Each number is 200 + 20 x the weight over its row's rms, rounded and kept within 0 to 999. Layers, rows and columns count from 0. The size before them is the row's rms in percent of the matrix's.

# layer 5 MLP up, 256x96, rms 0.19, rows 81-129, columns 0-47
089,169,218,212,217,214,196,199,219,212,177,172,222,229,188,186,226,213,182,207,196,216,195,185,234,196,178,182,191,234,193,200,215,207,199,220,198,205,184,205,217,192,232,191,207,176,225,190,214
103,242,196,176,218,194,179,175,178,183,199,222,195,185,161,217,174,199,198,219,196,169,182,215,201,186,196,223,209,199,221,203,186,190,198,208,214,208,201,140,186,253,202,219,173,201,222,191,183
090,183,174,196,206,195,209,212,197,160,147,230,206,200,200,220,217,206,217,214,209,179,173,191,186,207,157,192,228,192,179,226,203,184,196,211,192,203,230,208,228,205,198,211,214,244,182,207,170
102,193,211,246,186,181,198,208,202,218,193,217,213,202,197,188,192,208,168,215,211,188,220,192,173,172,220,209,215,165,194,199,243,187,205,171,195,195,249,182,221,210,186,233,179,247,205,145,221
093,218,208,214,204,175,165,209,220,186,192,197,208,166,198,189,159,222,174,187,143,191,205,238,200,208,195,206,247,199,220,191,203,211,199,209,234,197,209,220,192,206,215,175,196,215,211,201,182
097,196,220,187,194,216,200,244,208,221,224,219,219,183,205,179,189,195,196,211,214,156,211,213,198,200,206,159,185,194,192,203,173,218,204,187,192,208,198,234,178,206,174,223,210,178,219,184,218
088,177,192,188,197,239,206,203,232,176,205,153,208,205,177,236,200,186,185,188,169,187,183,219,206,182,207,210,201,207,153,214,168,190,221,181,189,191,179,190,185,220,219,213,188,182,229,188,179
089,200,206,218,202,207,209,217,225,210,202,191,198,197,201,250,183,176,208,205,193,227,215,154,201,157,206,186,190,225,227,186,204,180,185,193,195,189,220,174,195,210,167,239,219,216,210,182,188
120,211,195,229,202,189,188,165,200,169,189,200,175,218,182,222,196,182,204,179,239,202,188,190,182,265,217,193,220,205,204,207,215,197,185,172,185,208,194,163,185,209,191,245,197,206,225,216,180
091,199,199,194,192,189,220,189,227,212,182,245,186,234,231,218,144,218,186,189,218,201,180,212,165,177,227,211,205,176,225,194,194,208,206,200,203,170,188,236,201,193,207,198,185,176,212,217,232
107,186,167,198,193,178,196,206,228,173,232,200,184,191,205,213,211,240,215,165,195,206,195,228,206,229,191,185,194,218,142,243,202,252,207,211,254,214,211,208,196,225,225,204,182,223,180,245,185
095,246,194,218,186,188,229,198,206,221,183,189,201,205,193,193,210,166,218,168,205,182,210,197,225,202,221,217,212,223,187,201,222,192,191,209,226,187,233,174,214,201,206,227,195,188,159,203,188
088,182,218,215,199,206,195,194,203,214,231,202,181,199,189,211,197,207,209,229,231,227,225,245,212,187,217,200,165,204,172,156,172,209,161,204,196,173,200,200,213,192,210,203,187,194,220,222,174
101,215,198,221,213,208,197,199,221,215,173,169,172,216,212,201,205,210,226,232,186,188,244,188,212,187,199,206,159,217,208,194,186,162,188,176,186,223,180,219,225,177,139,219,143,213,205,186,203
088,190,169,189,162,219,202,193,194,194,214,220,230,231,158,196,193,183,179,255,194,213,210,210,212,206,162,233,220,190,177,172,205,180,190,157,236,163,215,203,188,195,203,170,196,187,214,220,215
102,206,173,163,213,206,188,250,193,179,201,230,213,204,179,228,218,205,214,188,225,207,240,220,237,192,238,208,195,188,186,177,203,232,181,153,202,217,191,205,213,177,217,189,235,224,189,185,208
097,195,202,158,207,191,195,192,177,197,241,222,156,177,215,196,217,204,186,203,194,215,167,207,197,208,229,226,202,225,197,234,215,194,223,211,193,182,218,184,177,168,216,201,191,152,177,190,198
107,198,200,219,195,243,230,204,192,174,186,206,211,170,204,224,165,221,192,179,203,173,218,183,221,217,232,219,224,207,172,186,223,223,190,195,200,207,196,181,208,224,192,215,229,166,218,203,210
108,215,217,228,166,177,195,194,216,180,204,216,188,168,189,211,190,245,218,218,176,210,208,196,215,186,202,218,179,205,205,215,187,184,210,169,218,206,214,154,188,214,178,166,210,161,178,212,177
081,212,187,201,201,205,188,192,165,186,196,208,188,198,177,191,204,180,189,171,230,198,203,221,194,168,214,224,228,196,185,206,206,205,196,213,199,171,199,147,213,197,190,160,159,172,190,237,203
109,205,200,191,187,177,228,155,212,159,219,185,190,214,176,201,212,204,222,217,206,216,207,218,190,208,224,186,199,200,222,187,200,201,207,197,174,187,205,198,185,213,195,170,211,180,207,238,173
092,219,207,170,195,196,234,276,206,191,194,185,211,182,172,197,231,220,231,226,171,210,209,212,203,196,213,212,188,215,240,184,209,204,209,191,214,199,194,203,219,163,187,203,171,213,210,165,172
106,233,155,233,170,150,180,174,217,180,204,212,197,180,201,209,207,215,190,220,186,234,194,200,196,183,202,202,217,180,164,172,199,191,191,192,200,208,215,197,192,214,165,184,211,226,220,197,196
098,186,157,209,173,205,206,256,186,205,211,214,205,204,158,194,205,163,190,172,205,198,204,225,187,201,203,207,224,205,186,193,181,191,221,178,169,206,235,204,210,203,163,182,199,216,198,247,242
103,191,216,188,215,182,217,192,198,168,206,184,192,211,189,175,221,219,185,204,201,240,201,161,227,205,198,184,184,185,219,204,198,224,229,184,191,201,256,222,178,186,245,197,194,175,228,199,220
121,213,177,196,195,223,182,218,220,215,205,207,207,224,190,181,206,201,195,188,214,254,180,185,150,195,221,207,224,181,195,223,205,184,185,167,211,226,182,223,193,238,217,218,150,167,188,200,168
097,204,194,217,199,222,189,177,179,165,205,205,194,172,222,215,168,165,226,203,208,188,201,213,192,230,188,179,177,204,179,215,216,220,187,217,250,233,204,235,145,204,219,174,201,161,199,205,167
120,196,193,206,212,185,200,182,224,229,200,151,207,159,180,194,210,162,188,240,194,227,193,196,216,197,185,202,203,191,239,188,200,209,222,235,200,199,193,225,202,216,187,198,174,200,194,195,244
093,204,198,209,200,238,195,206,202,195,209,198,206,243,186,192,211,181,185,212,216,235,150,216,184,193,196,191,180,219,215,210,206,205,201,175,153,191,226,207,234,183,205,252,205,202,201,198,206
109,236,214,213,226,173,186,184,193,198,199,140,193,193,212,205,189,219,161,196,175,187,171,199,194,205,195,240,217,218,247,211,191,177,201,178,236,200,183,219,219,194,200,231,216,246,204,207,188
097,185,203,199,168,237,169,185,199,240,204,202,188,174,203,165,186,187,179,162,187,195,226,212,178,174,209,201,232,211,160,215,222,185,242,171,235,217,189,223,196,194,179,202,202,194,207,199,209
097,191,146,186,176,199,220,190,187,203,227,187,181,228,236,181,221,197,181,221,210,203,215,213,215,199,176,207,197,223,205,211,216,224,201,171,213,201,213,188,210,214,219,229,184,182,218,196,158
107,230,230,192,178,199,180,236,198,216,165,195,216,204,206,213,241,176,196,234,182,207,197,201,216,214,217,203,200,187,219,199,198,204,173,211,213,184,198,184,199,217,192,185,171,184,187,211,165
110,203,169,189,217,187,161,196,202,170,239,220,214,216,212,184,192,232,230,181,217,230,199,205,190,213,211,184,176,192,178,208,164,161,204,233,216,192,220,231,207,227,196,199,215,204,193,231,208
093,205,202,175,190,170,216,180,175,218,203,220,184,189,219,188,195,230,185,187,161,183,221,192,208,224,222,222,206,214,181,163,210,234,191,186,208,196,201,205,213,212,201,205,176,205,196,213,208
098,170,179,206,213,197,195,205,182,168,220,210,228,240,201,213,187,214,179,204,188,193,161,173,199,171,210,183,215,184,185,191,197,210,175,207,196,181,204,191,193,213,142,178,222,219,198,162,171
091,171,168,174,195,180,202,203,198,204,154,209,217,218,206,212,212,201,201,182,201,245,231,210,191,222,231,183,195,155,197,228,204,189,213,173,206,210,155,220,204,209,198,260,195,179,230,198,231
102,191,183,219,217,218,216,190,179,220,203,188,201,200,207,215,194,186,208,184,186,215,208,215,221,170,208,189,193,218,188,205,236,199,220,222,176,222,187,241,160,176,210,216,183,185,188,231,154
091,202,208,216,198,207,212,237,196,203,202,195,231,184,187,177,180,256,205,184,196,198,198,201,162,197,212,188,220,217,188,176,217,182,194,181,216,214,206,213,235,191,191,190,190,214,164,211,187
121,192,182,160,199,175,196,217,180,196,194,182,240,172,206,240,214,189,203,222,193,165,150,215,193,208,158,186,199,224,217,178,237,192,189,229,167,214,197,168,183,163,210,194,194,215,171,188,197
096,180,199,187,189,204,171,237,219,207,195,174,202,225,214,228,202,185,221,218,202,182,208,212,187,232,178,184,174,229,187,141,218,181,202,170,216,192,211,198,188,183,204,191,219,191,151,181,193
087,213,213,227,221,178,186,184,203,201,194,210,204,195,230,180,210,216,194,211,213,217,204,221,228,241,222,223,203,206,172,216,191,190,213,241,227,203,200,196,215,215,200,216,190,216,210,189,244
101,211,239,215,206,225,223,180,249,201,183,190,184,185,201,209,213,179,239,182,238,170,179,222,205,176,196,225,173,175,217,196,215,227,178,188,171,220,207,210,208,224,209,200,187,198,186,192,197
098,205,225,168,205,176,191,196,229,205,236,164,241,189,196,196,200,211,200,192,206,188,147,196,213,194,218,215,202,221,243,175,203,212,196,170,161,158,192,203,199,200,192,202,186,179,205,185,191
092,214,212,191,209,214,205,206,177,161,210,207,201,191,192,190,231,156,185,180,169,202,198,202,216,217,199,242,232,188,204,232,218,179,207,212,217,205,213,184,198,207,193,231,201,174,191,217,157
102,169,202,207,192,187,211,183,157,234,201,228,243,201,195,186,234,222,223,186,182,198,212,204,235,232,170,206,224,192,223,205,194,188,209,241,191,226,220,162,228,197,202,166,210,180,198,192,218
094,246,242,160,234,168,192,226,176,177,195,205,249,174,213,191,202,214,210,182,178,217,219,225,210,231,217,179,210,191,177,195,180,196,199,189,167,188,207,189,162,215,220,196,199,162,193,212,232
099,195,210,188,196,175,172,216,199,217,202,201,193,201,183,171,186,199,198,231,210,181,222,179,223,187,228,168,199,140,182,228,217,226,183,191,202,210,219,222,191,207,180,188,206,172,210,197,211
101,204,220,211,202,178,199,152,189,212,218,213,189,208,176,223,198,189,180,191,171,222,200,197,188,167,217,196,220,192,209,190,163,197,201,232,195,165,214,164,157,197,197,191,222,185,190,207,219
# layer 5 MLP down (transposed), 256x96, rms 0.179, rows 81-128, columns 0-47
095,183,187,206,223,195,148,207,181,180,193,199,200,228,213,222,219,210,153,206,201,184,204,189,237,195,195,192,181,202,212,189,172,218,191,185,189,200,208,177,187,181,223,211,180,235,183,232,249
092,208,203,201,211,225,188,223,187,194,198,179,204,216,216,175,214,192,215,203,203,156,207,218,212,227,198,211,217,210,183,190,216,202,223,211,230,176,219,194,189,202,208,193,169,235,195,182,191
093,185,190,235,169,181,189,220,177,167,185,244,185,183,165,205,181,190,194,227,210,210,174,173,193,236,191,169,200,175,196,227,210,180,200,182,191,182,193,221,214,203,213,167,205,218,206,187,174
098,199,197,154,176,214,209,179,177,170,189,201,202,194,193,165,195,226,201,214,200,192,205,202,151,233,191,194,174,192,234,198,217,243,207,203,189,218,200,195,171,228,231,211,194,193,197,209,220
098,230,187,223,215,211,206,178,199,179,203,195,169,182,212,203,237,204,200,210,185,209,188,220,231,164,193,178,162,206,179,208,211,196,264,207,199,182,214,159,202,213,193,181,223,168,229,176,205
097,178,192,211,219,150,262,187,199,214,175,185,198,212,220,201,183,199,224,178,204,182,213,226,223,219,216,171,181,199,212,209,191,190,243,198,200,205,222,173,207,190,195,161,201,196,194,204,229
094,168,196,192,246,217,190,194,254,235,190,190,201,234,201,199,203,201,159,235,206,214,208,212,185,209,209,174,195,193,227,233,191,197,221,184,196,186,189,206,193,226,182,239,197,223,227,190,209
094,202,175,230,194,227,167,159,181,208,193,200,203,234,217,207,176,179,225,215,202,225,210,208,172,212,199,222,236,165,223,246,210,182,237,218,196,185,239,204,206,192,228,194,222,160,172,189,208
105,210,208,231,173,200,213,212,245,210,192,180,175,247,195,226,186,186,179,203,214,206,210,187,237,195,204,238,222,162,172,200,200,188,227,176,212,205,214,230,218,183,222,200,184,174,208,195,214
095,198,194,184,216,181,190,209,205,170,201,176,190,163,163,219,197,210,237,221,196,221,224,172,222,234,174,186,194,149,185,201,202,179,193,213,203,188,233,199,186,179,197,197,195,205,233,184,231
111,172,210,195,190,220,173,191,209,194,184,176,198,200,175,236,208,209,174,180,193,203,196,191,191,215,235,224,210,214,202,235,198,227,188,186,182,205,184,200,201,165,227,224,178,212,215,215,205
098,194,230,178,210,173,222,211,203,226,229,215,177,183,201,181,232,221,206,197,215,197,181,205,207,221,169,206,227,162,202,164,206,192,194,181,179,248,173,212,255,190,197,168,205,215,188,188,179
094,205,223,235,231,202,201,226,211,216,195,180,187,213,214,187,214,189,199,203,181,246,208,199,184,170,212,223,211,165,202,191,182,186,204,168,198,235,200,159,190,176,222,214,192,197,204,173,187
105,174,168,209,202,205,152,209,257,199,176,211,196,195,206,188,236,183,184,194,224,219,228,177,201,214,225,171,213,210,224,193,213,202,225,174,202,202,191,222,168,195,208,177,170,226,186,193,204
090,198,223,212,197,217,205,183,241,192,236,201,173,193,199,237,197,225,185,166,177,214,202,212,178,222,180,174,188,223,204,173,214,184,166,209,194,222,163,204,196,211,227,198,200,192,147,206,203
101,168,193,223,221,220,255,218,190,197,231,248,186,221,215,211,221,201,196,177,202,191,230,208,204,184,203,204,186,179,212,203,238,209,211,189,218,214,211,198,204,216,226,175,204,185,221,216,227
096,196,163,193,170,178,192,190,217,185,165,191,238,181,200,244,153,174,197,214,203,183,175,182,182,215,190,188,191,169,153,211,187,186,162,202,212,213,194,187,181,204,193,201,238,225,223,197,201
100,177,229,219,201,211,202,212,232,217,218,200,210,189,196,206,214,177,215,206,181,239,213,195,197,173,206,191,194,166,228,184,203,174,185,184,187,210,242,215,254,188,213,248,203,211,184,192,207
108,198,186,208,176,182,188,215,214,201,197,193,183,190,201,172,228,233,189,198,180,205,213,187,236,205,222,226,174,187,214,177,213,223,224,198,206,204,173,196,202,259,185,199,204,199,203,209,195
085,180,194,138,185,174,182,222,226,223,203,179,217,198,198,191,229,173,202,185,207,196,202,208,216,180,208,227,210,227,198,174,259,218,215,188,189,175,179,223,212,210,163,158,187,214,203,221,185
101,174,232,225,187,208,224,206,174,213,205,162,194,175,187,180,195,195,188,184,225,188,222,249,197,201,185,178,188,184,189,228,185,224,179,195,214,221,202,212,172,243,182,223,203,214,192,168,200
091,225,217,225,187,210,220,212,190,195,171,218,213,224,223,221,217,189,187,215,196,189,205,214,216,223,209,204,201,213,181,203,200,184,180,201,186,203,205,188,223,233,197,194,193,145,217,169,218
100,176,217,204,195,221,207,162,162,213,189,198,158,193,183,182,253,224,204,213,203,200,206,234,200,215,205,192,214,232,179,208,200,236,201,217,195,184,199,197,181,215,192,183,203,200,191,227,204
106,200,251,203,203,185,188,178,190,173,194,170,210,238,202,185,188,223,145,187,155,184,193,215,174,171,208,229,220,205,179,198,186,175,197,159,194,214,173,183,211,219,223,183,203,207,213,210,172
099,207,208,198,227,196,209,166,237,198,185,238,185,189,208,206,190,232,231,190,174,222,201,205,219,197,231,216,213,198,217,207,189,225,210,169,209,197,203,173,204,188,211,196,181,222,188,202,201
101,195,216,233,224,215,191,198,186,194,210,210,193,199,185,191,215,201,218,206,227,212,195,216,205,195,207,186,265,213,202,181,203,179,191,190,218,213,203,237,202,233,199,222,204,155,157,197,220
093,199,221,175,227,179,168,170,200,176,216,182,223,206,202,190,201,184,223,195,214,192,164,171,164,212,214,193,193,197,197,177,215,191,187,192,244,182,234,169,189,203,157,201,167,212,213,200,237
111,207,205,213,211,181,220,154,226,173,176,209,182,191,194,258,177,213,186,220,221,209,204,227,229,198,209,187,169,199,208,185,226,182,190,196,186,227,211,195,197,209,212,229,212,199,250,185,158
096,190,217,207,175,184,181,190,212,199,182,188,200,239,217,148,161,220,225,211,201,209,219,203,203,171,170,209,215,205,192,197,201,199,190,179,177,231,208,187,204,220,176,179,203,202,200,179,199
102,214,176,227,226,227,204,184,232,149,210,212,226,189,182,201,228,198,188,169,212,205,174,185,193,214,188,184,243,222,223,147,170,176,211,205,197,211,195,194,201,210,194,190,224,175,234,221,197
099,224,225,227,242,207,167,224,221,206,194,217,152,211,179,191,199,211,190,164,182,206,216,192,188,242,186,217,190,182,218,180,197,172,219,212,204,151,222,191,180,192,171,186,174,203,220,198,216
102,197,205,193,222,180,187,202,185,231,187,199,186,224,207,193,150,199,188,205,210,222,222,198,207,249,234,216,228,168,208,204,198,182,221,198,211,217,168,183,157,178,217,241,177,158,215,187,198
098,230,214,219,205,222,191,230,227,199,202,234,175,196,179,209,209,191,239,187,176,240,186,203,188,199,232,186,202,229,196,229,224,198,182,214,196,199,221,197,200,195,196,220,187,164,195,191,225
112,189,197,182,208,222,165,177,176,202,192,193,206,229,194,208,175,223,184,212,182,222,183,158,175,178,230,200,205,194,186,226,176,192,225,178,209,186,178,230,222,195,202,185,197,266,173,183,241
098,200,216,223,204,209,194,224,180,230,212,208,198,190,224,204,219,196,183,203,221,238,170,201,193,200,198,207,182,216,217,176,178,162,200,214,192,190,216,180,201,186,209,221,228,215,178,212,211
102,169,199,199,195,213,222,200,201,219,215,208,190,188,199,176,177,210,226,192,193,179,215,222,159,184,200,217,195,194,196,198,191,179,221,198,249,193,204,196,227,197,186,184,209,216,202,219,231
096,201,202,221,188,228,210,223,162,192,220,206,186,214,200,192,215,187,213,201,179,180,202,198,194,215,207,217,212,246,219,217,183,186,192,181,183,223,247,170,215,193,232,163,159,172,205,189,228
102,191,207,179,210,190,204,227,221,169,240,211,176,211,213,224,236,207,210,169,193,232,189,162,195,225,239,220,172,181,213,243,192,196,231,172,211,165,205,208,199,176,203,202,205,221,262,178,186
093,218,234,183,193,199,219,229,201,223,177,189,195,230,211,165,189,200,202,159,188,207,200,164,216,221,217,228,198,205,177,175,216,223,201,217,166,217,211,198,181,184,207,196,182,174,191,187,193
117,173,196,160,217,175,159,223,192,206,157,161,204,225,227,214,218,183,214,222,210,209,199,168,192,197,213,226,208,245,220,231,213,186,201,203,190,193,227,180,233,197,195,218,187,221,180,203,179
098,211,176,192,221,200,192,199,179,224,241,190,165,198,219,208,181,224,196,190,220,170,222,196,178,174,177,210,197,226,199,172,180,242,242,185,208,191,228,212,220,199,222,192,198,191,217,202,236
093,192,215,179,225,196,238,224,189,177,192,142,188,237,218,194,214,180,226,182,202,171,204,170,204,201,207,200,211,192,206,190,191,215,166,200,212,205,176,208,217,198,195,176,196,174,215,213,169
100,186,192,207,191,205,233,216,202,202,185,184,245,238,205,171,185,196,216,193,240,221,206,190,180,166,209,202,189,189,186,231,172,194,171,212,178,179,188,212,212,141,187,189,177,220,202,206,200
097,212,214,160,233,196,202,234,152,198,225,191,183,209,180,186,178,228,214,196,198,189,229,207,185,192,203,236,210,212,171,156,168,170,208,224,216,181,204,198,176,182,180,187,236,220,238,192,196
095,189,212,163,218,225,196,197,208,198,192,224,213,177,170,168,196,172,199,167,183,200,203,180,196,164,224,241,235,196,212,211,197,193,199,185,221,204,190,184,171,210,178,163,179,194,186,224,253
103,213,204,210,165,204,191,216,190,171,225,195,199,184,189,215,237,162,220,209,210,194,242,203,211,227,231,198,187,188,210,232,195,215,235,208,194,177,196,210,236,206,224,235,215,198,215,174,172
098,225,212,175,198,187,168,213,178,213,221,221,184,188,199,177,152,204,187,188,205,152,205,183,202,217,190,216,193,191,201,194,163,189,184,244,255,184,191,174,222,201,173,195,173,217,200,223,184
102,195,176,208,215,202,204,223,205,182,202,160,203,237,183,171,235,178,173,208,177,224,173,219,183,184,215,196,194,228,209,246,196,208,186,207,210,217,211,201,189,185,201,190,175,176,194,200,220
# layer 5 MLP gate, 256x96, rms 0.206, rows 82-129, columns 0-47
101,225,208,230,155,214,205,189,191,186,174,183,180,206,185,197,161,154,193,191,208,173,198,207,208,166,191,220,148,218,215,215,214,208,195,174,182,166,211,186,199,222,193,185,190,211,193,176,225
087,230,196,165,185,184,204,209,206,197,210,226,230,186,227,200,192,237,219,203,186,194,218,189,217,186,195,226,201,188,231,152,227,221,200,188,220,184,163,232,195,210,201,201,173,194,212,184,209
100,165,173,192,183,194,193,202,169,214,206,184,182,210,188,195,173,182,214,206,250,185,199,167,175,174,219,196,178,184,210,216,225,189,149,193,162,200,180,175,194,212,159,245,202,181,197,210,202
103,227,172,199,215,191,189,208,196,182,193,177,179,200,206,201,179,212,195,176,179,208,178,215,191,146,199,219,190,197,211,206,221,201,210,199,197,195,169,229,215,229,187,187,205,222,187,190,232
094,220,209,170,182,240,190,205,207,195,201,189,156,199,213,206,219,209,185,192,199,207,143,222,187,187,187,199,218,213,174,182,208,179,169,151,221,203,195,200,252,199,200,181,206,213,200,204,163
093,221,189,196,220,187,215,206,187,212,169,224,203,187,171,195,182,186,202,223,232,183,217,178,209,229,209,198,205,205,192,208,184,192,170,211,203,230,190,182,210,187,250,193,205,205,253,190,181
089,211,217,230,231,191,163,182,172,192,179,196,203,205,244,234,209,192,169,206,192,198,213,220,174,220,239,177,219,191,213,182,218,158,194,198,188,204,174,198,190,201,227,192,184,191,226,197,221
105,177,231,177,184,223,200,200,234,221,213,220,201,176,201,176,187,177,184,189,204,157,230,180,189,192,179,219,241,157,220,155,182,179,184,205,211,192,205,215,226,207,186,190,222,185,169,201,214
098,193,205,210,198,214,188,179,225,207,214,226,211,188,145,209,188,185,189,195,184,205,212,207,157,160,197,210,178,203,218,206,196,200,206,202,173,205,208,164,201,164,178,233,219,215,173,227,200
114,178,193,211,163,182,213,187,222,174,188,231,178,215,186,183,178,212,201,198,184,203,205,207,205,218,213,172,224,200,200,180,181,191,224,182,184,175,220,196,240,225,184,184,191,165,182,228,172
100,159,219,202,202,197,183,175,174,223,194,187,196,166,228,227,192,190,205,189,187,205,230,210,177,188,154,214,183,186,202,203,218,210,173,184,231,173,231,222,162,194,202,184,225,192,217,223,210
089,181,188,177,224,155,196,207,176,217,204,185,201,243,194,162,214,188,172,197,207,213,215,247,205,196,184,184,186,193,235,176,215,172,219,218,192,183,210,182,214,205,190,218,189,208,218,210,203
105,186,210,188,208,225,186,189,180,186,207,209,184,207,172,191,202,215,184,221,163,208,174,177,203,195,227,199,211,192,181,203,200,170,188,169,200,203,188,206,199,209,196,193,209,198,149,214,208
093,190,192,181,220,212,204,226,202,200,278,183,167,169,234,253,179,205,178,168,182,189,211,204,193,211,171,198,207,198,220,216,245,230,178,235,200,153,205,213,216,237,161,206,191,185,201,224,223
103,153,188,213,237,207,166,219,197,212,225,190,199,218,221,196,193,188,164,199,207,177,200,209,216,188,238,204,216,200,207,205,223,232,190,244,192,219,160,204,201,189,186,185,203,209,157,178,207
103,167,190,223,210,182,205,192,191,193,211,161,202,181,169,204,207,172,180,205,223,195,211,173,209,214,210,231,194,194,233,227,222,189,157,201,142,189,182,183,204,211,194,190,186,214,217,176,199
105,176,234,198,183,220,189,194,220,206,187,198,206,211,171,195,201,216,164,160,190,211,203,218,196,201,182,186,204,190,206,173,208,189,195,181,193,208,256,224,160,252,196,205,186,230,178,202,190
108,183,190,178,215,201,198,184,187,176,187,209,187,212,188,217,173,184,216,198,212,174,209,190,194,205,200,160,202,257,198,224,164,202,201,163,185,183,185,184,209,203,203,205,184,172,204,207,180
089,198,211,204,219,218,238,198,194,172,194,234,222,201,196,213,192,181,210,162,198,189,192,230,192,202,180,202,205,176,192,223,201,225,212,194,245,205,241,215,192,192,212,198,196,210,192,201,206
111,219,165,207,216,237,189,179,190,169,218,231,188,188,192,216,193,196,222,205,201,208,179,183,183,213,201,206,181,191,230,176,227,200,229,202,200,179,218,190,160,205,192,187,185,164,182,182,181
090,201,210,222,230,199,191,201,222,222,194,237,171,179,225,191,224,212,194,206,215,221,200,220,161,217,168,145,234,184,180,210,208,190,216,199,218,177,190,178,231,198,203,190,203,224,202,188,170
101,236,212,190,215,202,178,188,184,208,211,198,188,157,184,188,210,212,193,219,189,230,169,188,213,171,214,194,205,184,210,213,166,211,217,229,231,183,173,212,200,191,201,205,197,189,220,205,232
098,192,228,187,244,201,185,158,190,212,209,227,229,212,203,188,208,222,164,218,230,180,215,189,204,215,158,174,214,188,185,228,210,191,171,183,228,193,211,210,213,220,202,186,189,175,197,208,216
112,224,217,191,188,214,196,205,198,176,204,241,215,184,211,177,205,210,212,178,188,230,223,162,215,179,167,225,206,220,204,202,177,205,200,206,196,228,200,181,244,224,198,195,187,174,227,224,212
115,196,206,240,182,205,193,207,198,184,204,194,186,207,180,209,177,209,221,190,202,207,217,217,214,147,189,157,205,178,181,153,183,179,198,203,211,227,176,204,211,226,186,186,185,170,199,223,227
095,175,183,193,181,184,220,183,208,202,180,183,213,225,190,212,193,178,195,220,191,202,198,167,218,247,207,216,212,152,191,188,219,191,183,208,204,179,191,197,194,171,211,195,194,176,189,201,198
119,216,209,181,199,193,174,212,194,200,204,186,196,170,209,186,219,172,201,189,254,196,203,192,202,181,188,226,202,191,216,195,193,219,191,241,151,189,181,220,191,195,221,170,162,182,191,189,226
088,159,202,191,187,178,194,188,234,186,183,188,212,257,207,209,215,207,196,201,197,222,167,210,196,206,227,183,217,228,185,223,197,180,185,203,210,176,205,206,204,185,188,198,141,221,200,228,179
116,175,181,241,150,201,170,171,193,183,212,205,216,183,219,218,171,201,210,194,209,203,155,238,200,181,210,185,217,197,177,202,196,197,206,253,184,215,177,233,204,207,209,233,185,201,200,184,201
098,174,176,192,198,228,209,183,180,174,228,206,212,176,160,223,193,180,189,165,186,198,173,235,166,188,199,250,225,210,175,219,171,203,194,170,226,200,173,217,196,176,203,204,181,198,203,211,177
096,206,210,169,202,161,199,181,242,190,183,233,189,168,196,200,208,199,204,192,211,181,205,175,164,184,242,202,152,175,210,222,184,176,168,195,220,203,182,181,192,221,168,156,194,198,207,202,212
110,180,194,179,211,186,200,227,225,207,199,193,179,199,211,235,190,189,220,156,200,242,177,232,189,220,223,184,193,175,227,186,225,166,198,161,175,177,203,206,183,224,215,168,176,189,219,151,225
116,200,190,172,192,220,175,202,176,234,205,198,193,181,202,209,179,223,153,223,198,218,172,182,172,175,218,195,195,217,232,210,155,198,215,218,179,206,214,222,203,208,194,182,198,253,213,183,204
095,190,226,196,214,158,209,190,205,153,201,189,203,192,204,194,199,211,200,212,212,193,204,238,192,201,224,160,169,209,202,219,159,194,169,187,193,188,188,205,206,212,229,206,200,220,196,180,182
106,165,209,220,190,230,212,187,165,207,197,215,219,233,202,194,190,215,197,241,239,214,197,181,167,181,210,202,179,202,171,214,203,173,224,225,205,190,223,232,185,202,221,172,175,229,227,192,224
092,209,208,202,165,222,213,188,216,217,186,172,189,217,234,195,170,219,170,196,226,165,191,207,214,216,190,219,216,225,230,159,250,181,163,200,191,210,189,220,207,225,211,177,205,191,210,207,197
105,184,209,202,183,182,182,180,196,219,184,200,198,190,202,168,176,227,202,182,227,197,199,207,202,169,147,195,195,210,179,186,179,230,219,229,189,205,177,201,211,198,188,193,213,193,161,203,205
096,193,192,192,226,176,172,201,210,194,223,202,176,185,181,212,191,218,202,232,166,160,176,213,177,198,187,198,235,214,190,216,186,184,194,214,203,204,183,211,235,206,235,200,194,224,178,170,202
123,174,207,237,149,227,211,186,225,243,194,223,188,197,183,183,193,182,229,209,194,193,212,221,181,194,222,214,195,185,202,201,205,216,170,193,183,180,231,216,210,202,178,182,195,195,186,196,235
101,194,216,224,191,220,199,200,216,175,208,162,211,196,240,217,192,141,193,180,186,195,245,243,228,216,221,205,209,194,178,202,181,199,219,195,188,198,211,206,216,168,199,194,210,214,184,154,205
090,202,201,227,200,151,198,197,225,183,208,210,226,225,207,151,191,198,199,200,193,211,168,212,205,204,220,176,185,208,220,217,230,227,247,158,202,188,196,201,207,152,198,210,214,226,224,247,251
104,220,218,212,184,201,239,180,185,190,225,223,191,181,201,177,242,192,193,223,176,208,220,252,190,214,187,183,204,176,196,206,215,222,209,191,183,152,217,215,214,206,177,192,206,199,182,199,190
086,221,219,203,178,175,221,233,222,206,184,189,174,207,220,199,196,181,199,221,198,233,185,208,212,180,182,196,187,198,230,194,212,256,258,195,176,179,156,204,184,230,184,187,169,205,186,204,194
102,207,217,180,211,195,161,218,214,212,226,196,208,197,230,207,172,159,167,183,205,230,178,164,220,199,169,212,183,191,230,191,230,170,208,197,189,214,233,193,178,221,173,224,188,188,244,237,174
101,193,230,192,177,201,205,180,173,205,239,203,231,226,218,214,212,207,222,216,192,203,221,191,237,234,205,204,186,226,229,211,173,158,214,244,164,176,218,181,194,204,171,180,228,175,195,198,195
092,221,201,209,167,178,218,230,192,198,173,192,203,195,210,208,249,208,209,189,199,242,193,184,189,218,192,194,212,195,207,204,186,216,195,221,202,137,241,218,213,211,164,181,201,211,239,225,185
100,222,207,233,186,192,197,190,219,219,222,214,185,190,219,252,175,184,162,215,187,191,215,214,172,207,203,218,203,185,173,162,209,193,190,215,207,183,197,173,214,174,171,190,179,204,196,193,180
111,193,204,191,203,168,203,177,190,231,200,189,194,200,191,223,197,203,202,175,208,207,173,197,217,169,226,180,232,185,216,209,189,196,200,227,186,170,201,163,168,160,198,203,205,237,174,227,204